Part of a small language model's weights: normalized queries and keys.
Each number is 500 + 50 x the weight over the matrix's rms, rounded and kept within 0 to 999. Layers, rows and columns count from 0. Numbers have three digits each.

# layer 12 attention output (transposed), 384x384, rms 0.034, rows 223-255, columns 256-383
546545515435509415543559492538487601549487531440500452554514441488425534560653497470431430485487449450458490524507504528413519500492441527519418469484447496555559366421498510514423461471544521505463554466589434502523477452537578511447508529515475546450540566473465469522526460498450443535458411481493451531499502504492477495575443486484520486522531531419467506545544571559526426573523
505411510513522528521481421590490521475403564487444501491519474559421496520525520609483439453522438457534434493573507352523549414536572523441488420509581535423500516550587467473522464428569520500521442523538507558492463567452556510481508542517580468516545463475496481471505458565440569490485436564475451473520450464564559559524520495454532578456540558534480484543555448453485462425457
517598548584543493471575543537549520535463536424580607580486503528496479537492459458499664509499465419455421561431485456482426386420406465460578519414484501512549510469504521468468541536506491448517484632480510587507483571437484447437456482400504613503398522497542412590558559518458513524465506567463448478404512522553456492469549505535406495408515561513474513494488594452430464478422
552507452482494541416527540566425477529493511447463414538506513537474410437496550511496530509401456540514515443503523539478441590470517547510535471496503466476490523476466459526500514520365466448501583577584549535523461370474499525487504501443431603492472492511469450480543478430497486445474504500444468538482441512467489530549478608531479454545570495473465559457486592526480499506575
493447575501577510529504412484561551523384491532456468544565521427518424535569566490437544547450495480512429531445590529531544511580500467534540477526470492520533473508471581575485505502477512505519399547489507581617507544491581415518508490426452479427463533553512612494497494445490526499518471567537488410423517454415514509481551473568547501497476616461492541413516520469548525517460
518546513525439611498547455547487543418432428554489478513529472472567530489453455536543455489488448549498558406509513573488422607518505530448537500437495517491488525599523506462543420598566431554476476462505509572553495589525482465498557441554466502578400445531563452505446536487403548490493519459566517467509441504541408484540523448499510507467577512511457524529591451385445502547504
487509482509492551482495345513466601440493484527526560540567551509458538583572527579531452566454469571511515550585444469497596475508496529509521447476475522551512657504493519506487426514482522503516507544485479519486511545420536450546550540449474482469520467491557482384510552478528535443515554529429529498508529575509556475498514436449568500502490450560479525415522584498468418513553
517551488575463551456560519563532488532488529500449451548565472547504481500430604614388500463471521443486511557489549477461576467469499502410481452472582476475527528518466474469445447485529509538385592432473513472476488520487465543520520498453535596491472550461461516500516464516530441473372514498467609560545489461436414496504456551532464451488543452441558456564432590606489406456585
486510446519511428429513523548548494455476519445496562413510546386401510477441475553404544472478532475520564513441513450476568495524412591440543468543493521590530461454441519476419561513438593476508516451574455511546553484461546411411473471506496448457552486470541505492479573491477514492548513527483511556541515549504514484451580503553492606404493629489498445468491438495501495522477
560524625578514602574469453584499502432419481505433419629593475542456550548508437535501479495470473524417493541465445465510521483565461556513486493504543522433447580544471548516418476506513472518553526541519485472565584472419582330513523528462402457434504558548490484407464551468512528567356476511474436512545479527528525503410505546486561491414468495590513485501583469495503481489524
558593526476539518527568518511434497563504471468568491494498469518596584520580397462416516571522403495520532630497496516476432543464470504483526535371460579551488516533490412480478462593524525447531570486470506470566453458493475440445469458474429476468551468529479574510495464439481488516467471579515502481549496468478496470499537452455562471508439528429482525511519539598515538557485
466525502397481471508497577524466512491445388545552512507541462502525402517603543456440474511612451530414557490456504501539524469436479539505506482476501520537518512537558443491461498471480463502497527499461479481604486604508523469553491566494428515389462504417575592498494456424504345591466417479472439524515481520534408475501564540582570538596546534584558478561528562470540507437512
577541525493416425368501481472463521586429553479530533428449501478450584463472565469562571520483559488487543499545485523433429481528437564549496537634503400491474459477538423490511464540474516483520465477489618509494595514377390632383507467536484413578541558445429424491526489445532484514529613458513487493564468495530445515521452506351540428526507464487543479462420478569464562588532
472533483485486487428514503476542476492474531489514465546509531446556481364453483501456512481521469497481508552498546446561575454465412553465471546498437427412464401428584588452535416487521529398553457504511438450440404446521468462495463527542544472568530513483516677480462523472574477554591493463550579475527477545497464539549491507540514500499432493469495553448491469528474548478547
499416530460528523479411525427472401583570470467485498443382487523502589588525487432579580466421561461511504542417548500514430378484513552593506478516498542518521468423429339472466421553420462523571489529561583536448453493530421528364474469555458514516473512462515588489489482477486444533528497463473483501538558549455397446485603512498461606455530551404460494420501594481477518509569
532516476407462537477536483480511513447504467483559461495509443454594482586423481419466464563488520435529619479410508474408502410554605466564466472490569489448541504506464518500518517466538534495518460511567463437483426534557484569465450558483506501552471520517498492498505430524489493529581482520467524540411508439431456471527494531577528563475540437465435441518528549478498553542520
540500560505514505569569508390456560542493460482539469454487379514506483426529504500568547488513541490499520474483531458434487452512619428439487436491566532495571566443512556490519507571478565498566518474480615508490560473559542504520455568555506495503564395480475464512513550553563308525489532560576508528532484530491383476524462508491451501448502467500550479576512431535570494516557
477451507489482502526541502561572552528438500476462460601587537576484476505523483437431438470504448472449473437521440509436580571588549488517599490454475531559515458541443543470450461528579532513565472437422531476489502463557521467450561523433468590415577565504471520546534466420500485484459419523454500433460521587518531551575503465567515365513453470444570439502499525618467529370507
467445469522519501626467513514471505462530423518465517497529448536434500521597434611502445499454498433441515435377508457517498457464427507500527535535437618470518496510563468414575431468568587483580536567525574503479555513492554376527432493420474543505518572525553515532521392479466562477515512574452525527544519595505574479519570448477520465564452495551537507427526530531492516462463
448510510434474421489496457523515440560451462491500619458503547418595494489547480439441533484487503481532551512438488519489574554494483498473514516453473447501519430445540467466463519500544467481513538479467487520472549653454521504511461535486556523532536437513466500552544486580535554443663571512502460486535436529568483586421555530502506446582463518512495482502529510536445553477496
494528443452498504521561461537521511574567413496557511574559420438554479450523529460533510594529553500574538514503465517593455484511403435478520423435540570590485500488528509538524581580562490443447510500450459458558521519532511491580425470477479451592457478563503554519495383525549473590501522547472570512558506496542550468563485396488582412466537478555568546528520545475504588446464
595526472459510546527531513466579545511532443552600490583647471545598455442512560585509492513583523463491528461451426566493541590473471584513531554385509552618500481517528491431554484518562521473480496534577482443510490545552484451535517497436487531495471520541517438504443501504546523479514462474476493494440457568484504473439506494611563457481501524500541496516482480580464465491523
478469445518470510513502477443450466578512611496504450526457465519505508495429478498611576510472487417530575511523539555449592473436469499442440488485500489451525515473427473582542475503470541415469558449498503476522470513597494441491584513530407458577618518463544512482458504446430550492523536501489484521440525485535511553489549591509491489475454428509386494539591511541465535576561
540532396488549535543481497435507489525512536523478488491426476501470508456419491506506486511567546514577462471440448487476482491503522484492560496508478500503513448489461456561523477488543470461505472510435548612401446473490444551513487529569534504564482530454471455602470393492494539535533451421492479529553554457483489498510487552470474520403406509494586514504412434503528553561355
542549466399514513586534509470536513401437567542474493461475497438488580497470589471518480405636421547472443548490488599483497505556528481488476452478513435413466528542492532502575581507538479497563551535510436533556429566588504562543552435503518466555583429453531462571469470448544417441471515422515499547484527537496566541494426538489495478552503483513509546511524439477469531432443
465483464482529462507477525500495510502545503491440605459511504450580557505405496542529458445572479419498555461463550578515393528507535473469565487545364428486560485449483495494597424511448462482441500399572568526449538520571507545510520476506478408507491486496454396512577529490537478483552636467473492578440538519470502558501527530528532597443408536459485372528465415420505536556431
474471492568505572533542430559435482438591427582438509478432457502504483527443461510597430397536452596405463438467502479528567460421558499507511564524516567429437450426575576437523438472510533502409584519564515479566508530547480435455471539519356486573486573507540531460491541522478562496492517401486520412510565498499489512528538446491554547475547491466477391515474487485559467460529
525491501456496566423531628557558554425585551452535395564592489503507462580561532550547470430400436444521500537386478521558532512404433479518531483612487470455515439537481535516469500510507557539513502448391497412609528601479429526499524473445469490538469496440491513552490422463427513573505407542519384561486433529496363416437427516516493519489540582575492552535484519528507485452452
496495545505472516499448417434483458568452508518453480438500567537471459486578477482554548500469558452541520570439474420492609507463589474499535517492502547496515462441492556513454541540451498565515474536526483500506395443399500553410536488436623495499465579475472557491533468672409493485550413657564592439506559555488539437490529470502507478496432475486528501502475507595488422559538
459532537429510515546568488522461474527422467465488556604508535511628581536495514481499442539513499493483574485431534524492473555542498528498477554482454625550472450598488517508518545461572503496502492528466588533519525536451464404474511603374455504474533584528510465526507486503386498440483493480532489438526468465536494527572453458452502472513458538432511564569441473485528487475518
510570440515540495448491591481552569457567516522474485419446443554530525466445503448558499413490516525620452443473454440534514502483504469491528519481561562529490482497467528482520481499416567530491493535604429572450477530493478432576476566507548422512426496467531438510534543468550473560490546466506402577600478582534490518458471430501433509523512539508464452556490518396499452456573
511441546505579499462446437539456477485528600419484492610418570520522539482542506504581523451425467501421524423578551486484421539554564467474511506485485454459543520616509459533519464540387437449496485447454505528502484429555517491485432554521537541488527544458448563457509567556417540468441494426459418534471454547449529462438484504433494558577527567489493448491581529467476540530528
468514473461463440467501577524466414488557501476418509546498536480443526474467568456480531458441425542452433472500441524544503428457530529480473511519436566504632566451492569530462468461442523500508500451556471486452498512467517483518455516536495492488547439478490361466497619456498482489575525482569500472497454492452567535513541531384438527465571572575485530521415489494437615460538
# layer 12 attention value, 384x384, rms 0.0365, rows 224-255, columns 256-383
500531575497556545455530483506470458521424445519484528421480571397475449563425514412380598460459564505431523560551523508488553468542513477498512481547575454556496514556502566494528553480445479434528489517490457470507499533494561437532599518534526531515510507461518528604492486621481496458534391498496563491469465501468419441432410407514493452445501506427503620462434507458500475521537
467486514460513473496526508481461519480453472420525527500459410531468460504529369502589456574488487515539521475472589547485540522542511422503521478561536528489515504472554591565505509519521534545512514472482531363481501543496522500539476454486540497585471491524548552441475498507539483490554518552489549495499563466496436527435466511540494490510567483615454463410528544523565485476426
479462478504547548570427466502501574524447537548458543514452593468469540498521563426505462414494510494423427577521427436460538428460458478467466557467356611462499560477513475594501439497457435531423471453497452575472502437455442458540471561536544482472491493619494498536436506427489422511522454467498581439441521486487476585517488546550597571480508499438523456520524529378436457487544
559590496494432429524505557488434622521574450487457462464519453531513549517456478492552414602440453530484439586574424453519504552507483521437505478564487424461502516515533469420446605555505561500479539543475550433499546544577455509534511461548550524496493510502530443506508465527467485476543491426470466468447499482509433517447473430462479496465535479500528496453482471487350494492513
488446494481461594462432475387505506477466498415558448503514552504412458437557526461460510554430494527427481578549494522470504495545533534573458450473542465485425499486494531449527501521447477475463580624495437424534439534468436408535436530482511559469582467571540472486444418538544471487480473496510514468351556512515570516392412595508533520597466485588486584499527518532505555528575
533523412466508504490523466558533523500465440488404591456491491475555552552505497473469604425595562537505519557518500519527466419469499507568521548564499442462494507509511470422524631524498511437590521496447473542561532526509441539450525499575506478477438435443464537537501593521493435442453444495490471543544448447517585547523507540455501504527469520457537581572474465417437467481499
511474510475521459498587459531577461442439458588575577462474444431478606508583455576502449463530453479535562435484472511491457422476497465564617481545422475512522446561478424563534447499484446435568542432518554578543574460532442573469520463450502473533490456521491537513517529500494417564469489527530386463550500498501517476553513456569457520463509487370509508459593501520440443602549
484468451490491540514567488518505358513417551494559498530512476555438405503600464586529494534425503512595462466449484489420513462466480487432525518507521534444443504483495422587528472495540458443481487466473448469528478492554491563493591504466549500488506550480569552499551488550404430412552457540474527486495511493503409553490417406459486386514498472504489460468442462509594523481490
475411512505440464516559597457521554405513421541464568465447526496484436519530510526528534498483499471454391567506613551536540524494493503538410503664573533458520486511477533511552530518548478424431429575433449463493513512522504486535391455597565571514486470472546471559512557547574436467485409498539594458502513496467425458577548475555448542523472451527450488475472499492512519539470
447416511477474478526455563468464596526527397503527480580469509472484618494533539569481481524422471477518527401499544537549501535426546502507437491529530532528501575548447458504490484548448407607550473510456534498499566476538497594544547467485564475569439489414468509527484480534500511444503480507523468492493562521525490533475489560628530507502543458485498503509504495514442561512555
542474483520505512498450433541490586481515534497520477523517550538460547500497512589572550482492551467548448470469469525521519452455516520554634499564433565554526509439488393602520559526506477532530523476428499490388529448414482504462433420447460479497547462579446508418527549502503615420562550525511508476513539477511594541576527495577486456509477483482489485541522436552595500544458
417493434514478542491521515427499467497545467580518515522509481448466463476534429522464509521425481520550466357528523572507511449564479447493450491401530518530546478499409457555482487463460414635426506505496565425510479531540445457587480442495512454507487568484445521596542502388525467572575425436526538531488463504484602523423391649502557518594499478500412546521520495522445449558554
454553532555558525543545544447517510460549476665487526482480489415524478495466488472493484576462459504539579491401504583483534597451497400526551511551571517486581587521480424510536527435557460553474486557570491518554521556533541533574566523514500507514480531567539495482555487558513506517493505461512484493512522514496440471397471514510500455459543487514447432488514494479534500511453
470524536493514444341489542483279460422496548570522425591367488444436522521589494443692555390507575466450397521409534524470526599561580550446544472404451502535468530530460470478545570529387492540558452604506514428459484463570496471462465543519440499514528536487464445582487577486487466602512534523442547582413558524505466546512541525348512462475445516400449430544587409491520475461525
552543527498540548479448492591481493571475475418503434459465493565482468472538559481456577544515567516438544521547434554529537454522444547443510542541468482584520528500499497589501544498401537434514488517503513468456475412431547536396446458489460509530518532445394400515533539548449510437512580525505457486504476546531466482567541504508521462438548489444583569491457475511469469540495
483462449506536551460549454540448444482478540516562471458471593492511529470497460465464463485574504463522483483490514570537487481547543497607526560443332494426492564512511425556487506464501424501511513552531515455567453558472542566487528497534454501537515512437416493527521455555488569463505499467421553471504573540461541517561588507478503476523538502502497566396462545517532454453478
478557510517481447493615442517454439513494485538500581503458527532525519553457446553431471519514535489533518549573566408527469443465482481563492438586446453413472570450482439579526496469537458488509449428462532543537565522582506460534429473487466536492523436476486564465505473533570479445445530529481516527504469427527446515535450438450439608554524475529500534398536529484563482647493
554593422404533492423519547531564533573497373486356488509478544547531572593485576516485616437600476589476492573540478502501494501524574430521517582662437606522426361480497467621473458535510503547538550617523400485618523496570598544436548495459494456490567575422502476459498514557453486546464448531488478535614504448547556590535546512503532510512519498555538573552374366459397504354436
453421500534462499506455591523481496491515423512512472511500346513489557506530577557593508574506495533512433521514553430534508515516474454494490536472376565508547480541402515535497433509507457514516491493553582557452494402542482549466472506448461483461439530377403666500468511437462534477470446508542524537446459480509582500586440584589496505429582459456497528474505481495512492535515
550513500488421460469473452427470470526472551543449451497483527530502594478528562571461529448497439468492543578466534445523461474449558533526505484515421463490576505540474445460434487464530497572500566500539518545463543464570539554517462478509517510427533556498422514472436459490498548449506532432496562461395483463495560496434512579569481602448419556537415432504571426544488502639556
508443592498586498515432429524431548525493500512414492502529530460573469475487454424429569517586480475443488520478526460575491479536480556486514503571540562497456538463469500523493517503444565478419449555476559554412504465568528568511552498513563510520480494493458499580454551542586551455562547524482426555557465400423480460564489478459511549504511498561460543465532526445502485524498
468509447449458524489413528535499551560508362507446453495495547523495559473576568439458489509583482509434430382518438586499597432514434559413469517492553469534477489495549472546469506488581508543481448497515555522562512504429473513575497458570502500541446544496425422552532457565474561471497557504576518536455449490515440468608510565550513572547465545571515497485520539573466516436473
436460590447405499462553439500561577518538516483543464498498438552537562528558509500476467515525496548589478484518542643472512477545514531461414482569400525490498483487560539349464533509546518477660533483502440375616511545432576446519512502485468469494496462572498503537458501594483460458495543527556502463436422563454503516461528499518489431479570514462464454490462528552455467509528
478471635506428525560542454474540495462570432541547467532492466481500554459419406462421473575459465495448555478500492537573490426457541497508524581534506571504575539489477571470554410588553586451415517471465492418487462483425462450532599476507481544429490478497468493407464478499504535434497512433509493455517547453447435546446491447432529427483494446541512508508511584507457535470479
427498520522468547559480506468475442479497530518491352526548433598444490445501491461452484546500527530482474549554504487497537483557542576495535543423523599535372453539507465545517473518533535459481435553505459464467500470483550475449461529496452609509535486467506493476481502534484565519453542493547429449517548483498564439640471447478462455500570508488514609434534533517502524497536
529518461508683540545452530529504518523546464497470500537517519466463455508556529541416452499635446517526450415497624492516542352520487434415434500445480542393524442502530461498515409524525510536574623401512501519533531540557533496541509594511388429518491533528615567534474421487535499626465417366583498555439564588409426583507630483467582512530500575521502494589496451482494530470515
487465458457461525583492447478452511482450468471511507534445464435524510489545527500393559576578535476453495543479520507559537409647486487541471450481436516452535476438502475483532471511540437497471508540518506477471554323565529361486608501468472486499552523559514495474455507542543513446503452453440610493442562463440446462559569439455437535547460460466400449481526583413503467537542
635637444491521495495613573586411404547486453519535557497446491476535467517379507453459406485541511507491463550525396574542467490435481396452523517497469531448468493472475490527475449457419511584496521542514534429527509502606550454500444540544491479516510449535485486482535443524533436506478545417486484507483483510487510466514486499495494516390540486442517498460524478470522468442388
484423544537570499471421412550521525459472426515566527547455479493551470503547580595498615488484551471539474510533454434580513418457549533594481475498527445502516565493508480528477450538471468619463499510475526548443477518564510584538452492444545437473506460423444519567533495478585459482463498526497467500543509528475569532533400561558456629539444411499582501523519439531488511484502
523539520429560557495558522448492394491535566451529436441457483478451546509513475576532608473536534462489526488456549501463557503534502563544492528462438567436582540526553514493550532490521483465522509515485366471462443400438555367446590535567507476478528511502454437537472520589407527426526509559501593459373577491437466430489424436478525432515569505486408487464625464542537443405484
577552436497572534478465566472532557494516459546459550467530443583526441493489512470484461383482533537532485549524432573473502494441531466372422472388528541536345479458450539531540470483507512563512512483528491460468507474487501465497519485453505478549475469513641413465511445387500496546509480506516466517482551557553485540526472611494443541469444469392524520483520513521530452431463
486465547538563470523421462404510484508441463532408549505460447466516388503477459513530474522472497448525560569521439326546474517487527501532607506565523499501448451484508507427547563482531477567519454637489499474472485522552541493537640532458518505530505578543537465569512425584475390504504452517461405530588494564570471484426467574506502527511486442477495559455483494483540436471494
# layer 12 attention query, 384x384, rms 0.0384, rows 256-277, columns 256-383
460482440461523613418451608515497502543470397514474447550469496421523462422474445632510454504426531557509525444508643574512491499547536467486510467460408554574469575523527464538451536537562483534513541459546541462532487423528512468442589490488406571593472545427417525530517520530465436426464542538618571411535493506445514521574538546439490515474520531470509502626463586447524611573473
531517589411496534558462475504490561448477427468491546478465517520524418558525529580488494438563441533465552509432494418534508555595543616588542487455445483521538490462414400466539469528482459449515493550526453495470463525529433498512395606464477434487541484513516478518486455537452565527452504496464530475385480472459561566434464524505533486434516434501457597480513510492546545520446
475611604484489495547515434462529543442496440567504591485461477479480429509557600506499464444518514502488541533487446454446491518496526500522446398437454461480505441416361440441496474516485478480515481514410461485431411561504457466542496570443478430479547473502470513487464360507588452442462421546468525444405522460522526573361435467479501453538512446462485573494448509516549462496586
561502571531541517483414464530446601585463492520541537443521437507426484614472473510480472495522494513485625474451494459556508425588492451527538503474541486584576472528499438539498491453437488453448371466582506548486548534519454465527492557527503399490504603523536530432522532471466576511430576533484450417533510459566513468552502471410546518445506555493489551485489446446481488500573
530450506519460423451489474588589467511573566495519493442467571447512509399461478483555542470564417440551412552479502547475482527413449525579490529495584538403424496525498568492574548536494591467551489509517602540506578504447483491467390536525547510511499446478493394569531577535514577569508453410516519568522471408453470498531451581583559580529472585473445423447537504530478561481432
354476484426517527495486519496522421423424498499450417520423511490571540498520569571504509516445529542453379451536566459514459464519547499514480484439406523521496548424526495511463518508533437436600542522448447455579476468506501505457549517521513513525528476493526599528479503517489491537513487500551508584521505483518576446467637552587453472571512469581565428591509504454453485490450
575475573576467494504545452559528531516564494433525518500461552514529509407487450475526545439580448397588525567485484530519570567461481515529536518541598435419486423551465439426582488559471587507491540473487490571439555501402476493597371440489561450449461434496477433511415514427532565457486474486460470477512479455436414538443370521527564452449438573477409540400529523585479513467443
403501525439443459475544450504530372445463552542478432463443537404629443462522498536494602584544500524481362420533424508433484504409512561474480517457487519398418577511517563463526506570540513541522496513485491518491459419491503575487505551557489506499550436455432444632484461557468567492481463432532544570533533527464541497503576546602478567502486466529561456455547470570504490455395
490417547416500538461503490463518507479516557544444489475527482568468543544500561516454474526428496501459466417506569445516476464604542409514541443451463522544585455495516526441478516434507480528484509491542481513453412500546537473472563584505500481533512555530572595560505531530456464512493573457587523582465514540510477562528511465506470497524462491543503515558546551526449448554567
461499589458380518516468507497583482459491608469525440519438471467592457425473531532487516537549489403521476493540425509532568531488461510592468496579455424433494465605529413464552503495519489566593498529461438524469473462451448535489434483472583538455545501471471404556470517419415491452497504446437555528470476494505456509425378535538462476499562507467449597462518501490489580403461
426496542422545500511504488510580464450457609536385440452467487513507490530466554569452558549452553539463396432494511400516521461511494504483493537495450442497574559506495536442509496516572451506497523480450537493535403481465482533445537543521455390491549495502462486607503486559537444499477550477482512545431524525507503518488559460565506554542383427507545449469556546493513459483440
473538545516482479540542487508430441467519468485486450513472467453501460540579572580471493517515547500510448468505407481426474518464503507514462467411468536537613530520516436464466421482467431451531431570395441433451460429566512566396428529563462558465488460463434505475514479558554473563499417568510521521375542514477499464440546416532475532473488432525572559501502504504522505467546
511477593412520490457455537471619586498571621491448449493509472486484463468447544439564543531513444389588509513480545468615509518510475482478500476482526393455450581575499533416534539518549487571466544471541565566426390567488481538563499510408599453515514588541576413581410462465524480447513589485495445472599489529469443607595459584487485485492496483491514426443447507534519498517494
418504575427437540492451482544497438434537554515448462502461513505530462477476539583507622606509546518406402471525477446533560513521443526478479499452463483477559499506482517419478508480573478493558486590450476484451434422481462571468444609573519487479466440457501565520468533550528421506506499480494521530431430523462531480546534502623439600523411463469528550533544541476515499566476
553495457537484429471513425504559516581483561485524564478578509591485476585455476484389313475452507544464529450438399432493514393509469484471504467483534440553490480522544486431540496411463481537424465511503538524455481502444535406432561527480511517476526523514510485465512546522475522577426500386477388457415617477524534451515541458510540555492456505468529527522504417554521480385550
532463546586461526562510447502436478541472563473617490524442524551503470431553488486471516526508430447539567510552579591437614473464431445461524496537521452489439391541473462553527522566503504505471535525471534521595530480488505537546480372550541573574471469491471497480463475519503515503481491483430453451522553487533468487582478497489522511450592495461453508496424438521583622487577
424496511453465485428479480577660535441485545514433500494446470446509548546450525561544572554501522462503482459588495510560543528480446529529444495562420367460553549471433563407476514546559422547473544461439526572495378480520555480495455536436513427442501570484476526519498515519518440473539549533432456446503452552493471587559541587528460543545466422500568510480471538566540409487492
438451537454471515499471495502512452488503471551469473575467542506464556477539523584520581515478487608421446421525551502503468487544469451518509443477465413422527553467514457450442496492603421499477490549435516409608426459519546471514499536547510514440492460446502645547483503615479494532437470492492476515530519548490447512517526567557467520530439428585553449542496570520528486513514
420539568407396464456497479606626527466496562463471473500466485385432488478477601546563544542474511421504453478570499493550553563524442507538437472498401460462538510485482512482491542546544436526531590418449530547489424463466527538448534492491544501501486548557452511481486489531407447516498490544483453472475444477534476578499466564502407565497475399475575458528514525616533460528497
505560494453465497517476502531488377468563516522444565487534548476503507494485565505427519587482442548448468497516402480523505506418435473491427521417431385468524517533507513339489504497501464485560402595503484520504446515464452431518491503496575464455504509485395504574546493507530445518553509439462552513389432496499482524424512488610534527497498513490519588505529528496502496481497
451448482520602566461433554400465476435521493455595507500532545511577543511521454432525487509478473515407484524494498457477492539551510465470600495494565536534470467487552439600516449462423553623595499605537528404531541486514431458520499511503495554556429510518530500461504491490522505591535476505557571567521448515510563433395521454509482434521587618491489438510538527483515494507505
427570482421551562484534455555560519483504507507426473567487469455437514569386520457552579539398503490553560454560480421607493529479520486531476561459412563515499511501483572567443446469469459485504567372435402490520389510485555586466530544441475397552544575548575521547523533389492534399524455482507563505623539487471476574524562474499496503561484490501578525497425458455526393518455
# layer 12 attention key, 384x384, rms 0.038, rows 256-277, columns 256-383
485482491474526418414487539457517445517534444502598616412445560523407522524479517489495512538502565555511531478537505463541430517551477524530517506427444444485557647487465453461482495518515465510496490469512537536447495546452571414432434530500474457456484648515473496544517447585423468525439428438489417489573521500509471515480433523591471467492540517526520471511471534561577486527544
481514550393514529506499549413410452503517483525521510463559452532430498521433520550507504526427545580394396456503531491535401506546473478470512473418550433483531563542551484537373477438518473478473444465474490484517407572547510501460500491546476503402497530490514629499540545483496492493467504532537425501441564515538492543452486613449433486547518444483597505600534501455578449554478
443534613456473471442524562395500420535525493484534498484451427537469453480506631545466528481488504543452434460446528464547461466497406470490508475467481450508596573545505460473383491498464462533477430471408579534493429609489485496460492511477549501447498526470471574519510498449508461524467401454536464537436534550551521571512528577478435534579484502502554504533601537528501430556439
466505505401500510400520463517422536489536564442463421537555420583539531531497594535392546491405533566458434474491502562510554456566505473466458484425486580584483456525555436606535454428630398594526512532565499459493536424571525474546505549537513375495532536549507539573544496574499476521441507488544485497470504454460600503458613514480488442513411481429578550473558467440575420478543
536489455598502454531421478546548524517509492517538557542416590430488464433493513488476475585565468424569570536518449439428576584504501544538569490541477491502489440540432481441553521550451559478482525481501517511492561455479547515522515544462499574561472405434442425509521500530509532495528487452448592482570439480407481491576500492460570618455517564480447510491451530546494541454461
535477601420497474493511503452481450506442486564549452454452525523481532546468574524515422467517540565491484498507501384546419466577461508473518557490442442524596581516483535449450413517434438418547469447474541516517359595505456503483490496514506516477532518502532563472488574417493499529447420458531468522478500549602478566454518514546440559571496523497524379438472482520497471468486
501485443618539528518549451553512528471458465465498512566491499443515562514492481492475446482535472399522510495485425514526540575461529506538487557512536584487447452545460567552576508541485512489476569467425517492487571386510594515547500478479479542585508457458508422553531545505533535443534489503465585440531484453411492488486472425502606552442487605541427524531472449496482525446465
589398572460470442505444544482527477532506476538588545467427542523473452461475579456474497502516483542543498536481546483469505530501464522474513457482426444462628470535498540403485494567443435486531483489494544515438485613483466526497478545462598535466512456432461437533448511430479575386505422417561483578437493494577403496541522435542472489536488471483424420480467392538473479498433
474481483423542527385509553491457472538545412561415499594509479537414550588460502545540527476479541573431367409483456451508495550518464432474551539487497482487455547538517537527469508515508461497461458502478547470491513519489508524456541428520452500501543564515552570477532533549464507478451533493504513554536551488577524485565540442449477489621403606521543483531428395490502498482525
475503530479405462494587551471605458514513517482566532528451437475510459453524526470476473515539474438541464521504567559538577558436456493439487456528530514412520520565552509434503597517485558530595525508487474560443589539438444515474470448433640507450482423521508414552533515416516566432531524523507483551431570462524495481590494559505471460544443527490484489536544461543487515578478
533532520472397475433473510370565464536517540522496494457476469551466515514474506462478556570533506598477549484533525432561523431441489479430532537540440415480621528552489451446481565549410467546446444486479550444507460565416487515437513543525526450406440509560471488522555461458496506478508454497526475534362566551562462506557468502509469521535438454552543435416471453557523485521469
513453563454359497401525480402564465503578465441477418507501485502487460448567524514597542541441470476552493542517539443486488592495496534500571470582404447392558646547526496420470475503567491564491516499434513538502467500382441481509402426508560499441529478525483452520513437481488586514507532519514431475462439494527500574534557456543471428528429502538510520472507576467514497462504
494554536530481510589569463416570475520481541466537498491508492457476444461575499468491449551646556421585518504504503546491478526467477499440464554542546466560474464455487612510459637567436512487515465548519539469467466526474526574552541610492517530431574461548448413501445502448457514529469494526472551524490469519498440567425460527473481520445489452565504411399429463449443464511468
546451581384378472430493512441549459522539464497538470417462515471479447478517539517453475495489514500531518595391493474496461494501472566506506462526456491443536559531496495424483422491542444489533448519409500473432479625458406457519435433527535486404461558574486473469530500460539487482456491432501391521426501467516437585471432505530459463537526507431543422506556558557569477512511
551425403476466503507473542515458454542532499451433479492438490515490517528483496498629512546543491473413463529579508521470580487519524493485517559511470543478382557403520443549508460469520584519577363513429572483545526472590537493469559447541470454496576500522539549470478546567625459561442588472532534419482456501453425485502562457535531588537446605491537539456501474495498530455530
497471501559476532521448538683587526526492487500631556525522509410482460522582391566462429486492512487632506580479497501468515533481486515541440554439493501457429553515384514514482434441440519508561464469475484529500501437451482445467488487528535587569551454494452450550523590417481526555477432501472496506523458438512531497463485584468640442455542560488460583444505612428607593428453
543498538405454463400538534455649531491554485467514525411484519518528520490521593486556534578520455521513541520536502484532505515509495562470554461465436458491570574487488498471445513506465451502502527510397500497474369574404459408431468482485524486399508551567469490461470497438534515523492469529525437516434514537538500528452519467516448451548512435456538429483473530496489522497563
414549567436490523533482493442456531490541466513462478503523502540435395565494482595517535499469571505460556484590524460558396516545432519544480453531487475440510540453481474411479477453518498402528494519426533479485413538463403447471474575462438505485564523501474535502532440478507462497457532540484488540488540550505474576579466574506401464474537511491483445503481574541520506456538
581416543435383463413516540448625544600542443443575441488524458413439428496592562554430518533503447519542505574479554502501538527491497542466520425499423505466581476536533509491550498565524443476503567493437512552403410590413434495470468497506537457475469518552324469454528499438561480479555496476521352455419467536552400577479476416563489495517510568472563439515505515439556449533536
515540481504505566481462552547470511474564497511479495549562523504431527538328522513481533441523473483506440419485448468585521564493556545611516470469539544514429532477549497464495473510453517523533495452475485487487511473463568459421459474486503469511532447473538542581566512519429502356543504577518474543487444531399505480500584415519567550553470581573378468508554499536425466478410
415485456495443506485502430403457501458516496482496545478458446517570636531529457534529467499442534513515514528572507484423512485515441505424511552605435382594565476481522519518443498496488529522504406574458510428571425441524471472528575533486523498500503600534479603453382498526449486532455497484457522550496515512468487494525475563518463566546445371579514539437418500591515440463547
528439482546533551536496508559404491617445500517520488498528613544586609536431426411510414463512448587447523493434520459403519474383479463433479500517562514506557485616471542459500441434537594428462521470509579429476570574494542482517412462426515474451440445430447555507531484505554452519477519509470518456431473427464471402493485498435463466524504581468575468547448539488499481510454